{"num_hidden_layers": 12, "num_key_value_heads": 2, "rope_theta": 1850.0, "rope_fraction": 1.0, "bias": "qkv", "parallel_block": false, "init_std_qkv": 0.026, "learning_rate": 0.00818, "beta2": 0.95, "schedule": "wsd", "train_tokens": 476700000, "dataset": "wikipedia_en"}
Each number is 128 + 24 x the weight over its row's rms, rounded and kept within 0 to 255. Layers, rows and columns count from 0. The size above them is the row's rms in percent of the matrix's.

# layer 8 MLP down (transposed), 448x160, rms 0.313, rows 429-435, columns 0-159
size [108  95 105 107 103  88 102]
[[147 122 152 124 145 112 150 145 116 124 170 103 123 103 133 110 142 105 113 107 131 143 115 128 155 134 186 144 107 100 109  96 158 115 134 113 130 102 129  93 121 177 122 116 100 128 122 126 139  99 156 143 160 113  56 165 137 138  97 151 134 114 150 159 150 131 123 132 135 137  99 110 117 174 118 117 119 113 141 134 160 130 122 164 159 108 115 130 165 104 166 160 144 104 138 116 122 136  95 123 134 127 143  64 140 169 181 130  99 146 122  86 145 143  95 151 166 128 130 142 114  84 108 129 117  96 134 153 170 126 140 111 140 106  82  83 125 123 109  99 126 112 156 153 104 148 109 127 130 129 160 146  84  54 144  94 127 128 114 153]
 [149 116 113 199  31 131 134 171 109 120 137 138 155 168 131 151 129 138 162 118 139  99 161 147 128 161 117 120 130  75  94 132  99 127 119 129 139  93 173 146  97 137 170 154 101 111 124 107 161 112 138 100 134  90 151 105  96 151 118 165 140 127 119 131 144 153 107 147 149 121 160 151 122 138 116 126 150 146 134 114 169 106 121 146 116 124  92 131 137 114 160 111  95 134 121 133 144 183 113 144 163 159  98 150 122 156 145 107 116 104 157 167 162 123 123 109 115 152 131 138 113 133  99 118 129 153 107 145 132 151 138 139 134 159 153 153 100 124 116 141 147  91 114 139 110 161 145 136  98  96 142 126 112  92 115 117  74 141 148 103]
 [147 126  99  92 125 120 115 111  85 144 123 110 118  56 111 102 143 145 152  89 123  86 130  98 100 141 127 114 174 113 175 109 160 170 153 108 172  72 116 129 128 118 135 127  99 127 156 170 180 105 153 142 146 158 154 135 172 137  84 103 118 117 137 135 136 135 133  98 118 142 135 132 145 138 141 101 153 166 118 179 152 134 142 146 138 159  98 123  88  99 153 119 151 103 102 107 151 116 112 119 181 126 152  97 156  79 133 125 140 108 157 127  89 146 131 114 152 101 111 105 128 115 145 151 150 152 122  93 154 136  84 136 106 138 163 101 150 139 124 140 157 139 167 154 136 146 122 123 126 150 121 137 145 129 135 142 126 123 150 103]
 [120 148  77 102  55 129 121 142 121 125 143 112 135 159 127 111 129 147  78  81 116 147 145 154 100 131 127  90 108 140  98 155 101 158 155 143 150 116 151 132 142 119 151 103 132 177 138  82 144 115  59 106 123  68  81 121 132 123 154  88 122 145 134 136 126 165 138 126 117 118 107 137 103 109 138 150 117 161 128  96 104 147 120 141 133 109  72 115 128 154 126 118 132 183 121 130 133 111 112 148 126 179 104 162 153 135 141 140 135 112 110 120 138 115 133 128 109 122 142  70  90 128 118 137 105 106 164 131 100 143 113 108 147 150 102 175 105 129 127 118 132 127 139 135 142 107  93 121 109 141 109  93 141 144 198 135 135 140 131 120]
 [158 120 100 119 152 127 130 128 123 179 178 133 141 113 150 131 124 114 143 111 128 117 128 111 137 128 106 130 106 141 120  98 131 115  89  65 163 141 137 157 124 125 129 145 128 111 170 101 118 147 133 127 142 114 124 158 127 140 119 113 124  94 199  99 118 170 124 122 115 150 111 137  93 129 152 137 119 118 127 142 145 150 161 150 132 124 128 139 100 107 112 177 131 124 107 161 102 156 129 134 121 120 120 172 102  95 113 133 133  84  77 149 123 103 105 130 130 159 138 126 131 143 113 168 162 103 133 160 118 198 138  87 138  99  79 100 129 131 144 138 100  43 120 137 153 102 111 102 118 181 145 123 121 130 163 109 104 151 134  89]
 [ 73 146 124 170 194 112 140 148 145 154 137 113 122 144 142 169 141 132 143 100 133  92 127 146 124 131 122 140 152 124 150 134 148 111 132 138 140 115 129 146 108 160 126 142  98 147 170 141 118 142 133 115 100 110  92 121 157 129 123 148 108 156 157 105 112 145 151 137 115 119 150 153 167 120  90 119 137 151 128 119 107 121 135 100 119 116 136 116 131 105 138 148 106  98 158 116 121 191 107 152  65 118 169 111 108 121  74  93 100 137  97 103  81 135 138 122  90 133 135  86 123 122 109 113 162 132 148 114 124 135 133 122 120 103 110  83  91 125 144 140  99 144 101 182 131 150 127 176 117 147 164 101 143 175 158 129 106  78 136 172]
 [124  75 175 110 189 138 150 101 168 146 122 118 117 129 149  78 178 133 162 119 141 129 136 117 128 115 127  99 133 187 159 109 107  84 136 146 113 142 100 153 115 145 120 104 165 125 128 140  92 127 121 106 116 112  96 165  92 134 148  94 110 184 121 164 137 153 142 115 116 116 131 136 167 123 104  78 171 122 154 141 163 124 144 125  94 120 146 155 120 165 121 113 122 110 169  81 129 142 142 109 130 105  86 119 127 110 116 120 104 134 116 125 109 121 127 137 137 150  90 138 127 119  89 122 117 149 118  66 138  98 138 117 151 137 118 181 123 166 127 103 132 103 117 116  98 162 133 126 136 128 119 148 162  89 144 144 118 128  90 123]]
# layer 8 MLP gate, 448x160, rms 0.326, rows 430-436, columns 0-159
size [ 98 102 111 106  96 106  97]
[[149 113 149 111 143 142  89 122 142 112 148 108 133 128 148 153 100 125 100 152 128 102 114 119 189 108 101  97 103 160  92 108 104 150 113 155 136 135 118 141 115 109 134 163 117 169 136 140 123 156 115 141 146 131 153 112 142 114 112 104 155 132 145 143 133 129 101 100 128 128 140 118 190 115 153 121 143 142  99 148 118 155  98 174 116  99 158 144 146 106 116 177 104 143 106 100 148 116  98 110  96 112 107 118 135 145 157  95 115 111  98 118 151  86 143 101 117 141 140 131 125 120 176 136  94 174 116 154 131  75  84 163 142  82 188  81 133 128 119 111 130 118 118 157 149 136 149 124  83 127 104 107  73 123 138 122  86 132 155  98]
 [172 146 112 133 165  78 101 127 115 117 108 119  87 139 135 103 140 104 149 115  92 127 107 146 126 158  99 114 167 107 135 106 149 121 123 113 155 141 134 127 102 135 126  93 133 159 122 159 147 156 104 119 133 174 173 121 161 142  90 105 103 134 161 124 127 114 153 101 111 180  90 125 132 125  79  96  99  99  96 132 124  81 151 149  99  94 154 155 140 169 172 153 135 122 142 137 133 131 114 131 112  98 138 137 116 171 111 145 168 118 167 102  87 150 107 107 124 148 108 107 107 122 138 130 109 177 104 138 119 109 138 138 148  84 121 154 143 146 122 163 131 108 130 136 114 174 151 111 176 140 142  77 163 123 132 158 118 116 116 149]
 [173 148 140 126 141 139 109 154 146 138 138 142 140 150 170 131 138 134 157 114  72  83 125 161 130 129 102 152 147  90  88 110 108  89 142 131 131 117 118 108 114 146 160 150 140 107 111 141 119 102 145 102 134 101 201  94 189 148  97 135 123 134 125 134  55 171 154 138 137 137 133 124 175 151 102 123  96 157 127 135  93 137  97 144 130 167 139 118 113 123 141 131 114 125 113 125 134 142 160 132 119 155 107 134 134 156 100 115 152 124  95 132 128  84  98 159 170 137 108 141 105 139 151 141 108 119 111 127  91  86 148 149 140 137 124  96 129 154 100 140 147 128 188 113 148 145 129 116 108 114  92 134 167 135 145  98 124 111 151  84]
 [ 95 109 140 136 111 145 148 101  79 123 132 128 140 124 148 163 114 149  98  79 120 135  91 121 139 132 100  88  66 107 105 143 123 104 145 149 158 114 144 105 171 150 168 171  96 116 117 109 138 128 107 134 115 104 117  75 112 114 122 130 152 149 153 108 113 118 130 110 143 130 180 129 120  71  94 146  97 142  77 114 165 108 135 161 109 125 103 125 151 121 106 119 107 121 146 126 126 100 115 115 117 149 129  93 128 150 143 120 126 115 155 156 107 166 141 106 108 125  91 107  58  98 100 162 127 111 100 110 124 138  87 122 123 153 121 125 138 125 128 147 141 112  84 115 100 140 157 180 149 153 137 112 115 164 110 157 149  92 155 142]
 [110 145 150 124 158 130 222 141 119 131 156 105 122 126 154 165 124 111 125  70 141 121 120 137 162 128 133 125 127 107 101 175 120  90 104 110 105 145 108 133 105 128 104 115 116 105 161 121  97 121 186 113 143 145 105 161 152 147 162 121 158 140 138 156 142 150 151 155 152 135 120 141 154 151 104 145 141 119 110  81 152  96  97 111 134 140 134 120 148 130 133 133  78 148 120 123 119 136  87 112 114 135 189  84 120 152 143 130 107 150  84 125 134 105 185 147  96 154 105 140 144 147 121 119  56 167 151 130 140 126 137 159 141 105 161 103 112 128 125 123 166 159  92 118 133 126 141  99 117 139 132 144 117 127 135 157 113 133 143 132]
 [100 169 158 146 117  99 153 117 136 154 134 114 154 125  79  97 132 105 153 111 145  92 175 165 135 142  93 126 146 154 117 146 114 146 119 141 118 167  99 139  57 147 115 158 130  86 103 111 109 105 145  90 150 106  98 129  95 147 107 109 112 146 142 158 167 170 173 135 123 118 114  87 138  98 138 122 173 106 133 116 103 112 124  99  95 132 143 145 121 134 114 108 127 106  99 133  86 134 114  97 114 169 144 128 127 101  98 126  97  81 146 148 136  99 147 154 104 166  91 150 134 119 128 146 162 101 160 114 156 105 165 131 132 115 126 170 169 153 162 117 106 116 138 111 103 123  87 129 121 115 163 126 141 118 147 134 113 116 154 138]
 [132 167 134 151 131 135  89 173 122 117  93 128 147 142 151 150 154  94 176 122 139 150  81 159 154 140 121 136 148 120 121 120 101  85  90 136 177 127 143 103 133 156 184 115 107 117 144  96 138 112 121 115 116 117  96  83  78 123 156 112 164  59  89 152 131 155 104 140 140  98 114 127 135 110 128 112 125 106 116 123 134  84 166 133 138 121 152 168 118 164 136 124 125 165 113 157 131 177  89 113 120 166 145 115 122 160 146 133 131 103 107 101 119 109 142 144 120 126 102 133 129  83 189 169 113 138 129 151 121 138 103 110 133 121 125 132 163 127 102 102 136 110 149 117 142 106 172 141 139 148 141 126  89 125 112 163 132 114 101 119]]
# layer 8 MLP up, 448x160, rms 0.33, rows 430-435, columns 0-159
size [102 101 108 105 100 101]
[[156 156 152  89  84 107  95 101 186 112 159  81 173 107 131 131 127 155 121 117  78 122 143 120 156 105 117 122 137 130 119 118 102 153 146 119 141  99 110 152 165 160 135 137  84 106 100 133 139 115 118  80 134 146 177 110 137 124 128 129 128  93 118 132 121  99 100 100 111 129 109 112 157 121 132 104 136 102 155 127 116 148 128 131 176 153 134 102 118 117 110 108 170 112 131 122 186 132 157  86 113  90 136 121 141 129 158  85 123 166  82 124 109  94 137 125 134  97 106 122 123 120 132 111  96 134 152 159  94 110  78 146 156 116 110 106 139 153 105 111  78 151 130 130 166 111 149 168 125 161 107 145 125 140 137 165 147 136 146 112]
 [180 134 157 104 142 143  80 121 141 160 117 128 100 157 113 167 131 124  87 133 137 130 121 132 144 145 118 110  74 130 123 137 108  98 123 112  38 129 113 108 159 137 114  74 127 130 152 147 150 128 110 119 127  98  92 127 122 133 153 116 116 156 148 140 118 112  94 118 118 146 154  96  94 132 140 186 151  96 122  96 151 129  81 106 139 115 119  96 155 129 134 176 140 146 134 102 111 140 109  91 171 129 186 153 144 148  80 102 142 128 134 148 156 104 159 126 106 143 118 153  94 104 134 130 122  92 161 118 164 112 127 135  96 133 121 128 136  99 140 145  79 125 108 131 125 126 101 134  86 122 146 119 134 141 145  85 152 125 106 145]
 [ 86 141 142 123 106 120 102 130  84 132 118 118 106  91  83 176 116 112 162 156 171 134  90 103 142 134 182 133 151 122 186 114  89 141  78  87 139 150 120 111 115 143 124 134 127  90 123 119 122 133 121 166 111 109  86 116 162 145 176 144 127 115 141 149 148  93 116 181 140 114 145 101 123  91 154 116 139 128 124 152 143 120 147 125 156 177 156 145 112 107 144 125 137  65 127 143 132 136 124 125 140  53 128 122 133  96 143 122 141 136 142 100 148 120 136 122 153 108 143 144 154 130 130  98 124 136 143  97 191 147 121 112 108 132 106 111  95 112 149 105 142  94 115 106 147 156 133 149 115 154 147 129 103 131  83 161 134 134 123 121]
 [137 138 120 116 159 118 111 147 163 107  89 141 143 116 148 121 128 156 119 129 111 119 140  89 124 159 108 150 114 162 143 125 161 125 126 139 108 132 139 148 162  75 120 134  96 137 158 151 155 112 162  91 118 153 146 124  82 163 101 141 118 107 115 111 174 117  79 167 134 113 144 176 155 120 139 139 147 151 159 124 114 108  93  64 137 124 139 109 113 132 153 161 105 174 125 148 156  78 118 153 153 164 151 112 140 146 152 103 151 111 102 124 105 103 158 145 103 120 124 101 148 155 113 105 126 197 166 127 137 122 124 125 147 134 125 127 137 149 139 132 154 131 136 111 178 124 129 136 121 203 136 146 149 105  90 110 172 137 133 120]
 [158 151 125  99  99 161 147 107 128 125  96 121 131 110 112 128 110 113 149 150 113 118 109 149 148 114 134 124 139 119  75 131  97 210 137 135 124 151 153 113 178 125 110  98 115 136 142 124 167 124 113 177 131 149 137  84 116 117 101  97  91 122 148 140 126 104 182 118 148 122 106 162 107 106 124 112 143 142  60 118 116  93 126  99 121 162 131 187 131 118 100 122 166 129 113 163 150 125 132  80 142 126  96 135 161 118 116 152 139 107 142  93  95 106 147 121 139 146  94 131 151 147 116 159 146 150 169 136 122 155 114 179 154 175 124 123 132 131 116 149 151 142 157 124  98  99 107  91 128 106 136 122  92 118  99 109 139 134 100 118]
 [104 180 128 129  86 167 123 120  96 152 123  94 167 170  94 148 123 179 151 103 130 137 164 140 130 127 164 153 120  97 122 149 149 127 136 149 139 125  96 145 110 100 129 151 170 117 133 103 151 150 162 129  86 126 124 140 162 164 113 137 152 138 176 122 152 111 123 126 140 115 132 132 159  97 143 112 113 149 108 141 142 151 113 132 133 126 100 145 129  79 122 127 126 117 136 135 115  94 139 115 117 118 149 141 103 133 104 150 117 103  79 117  68 155 148 158 106 133 116 117 161 141 107 170 155 121 123 154 154 172 149 131 112 112 125 135 118 110 128 132 109 130 166  90 172 127 114 146 122 116  98  86 149 208  87 116 172 104 118 149]]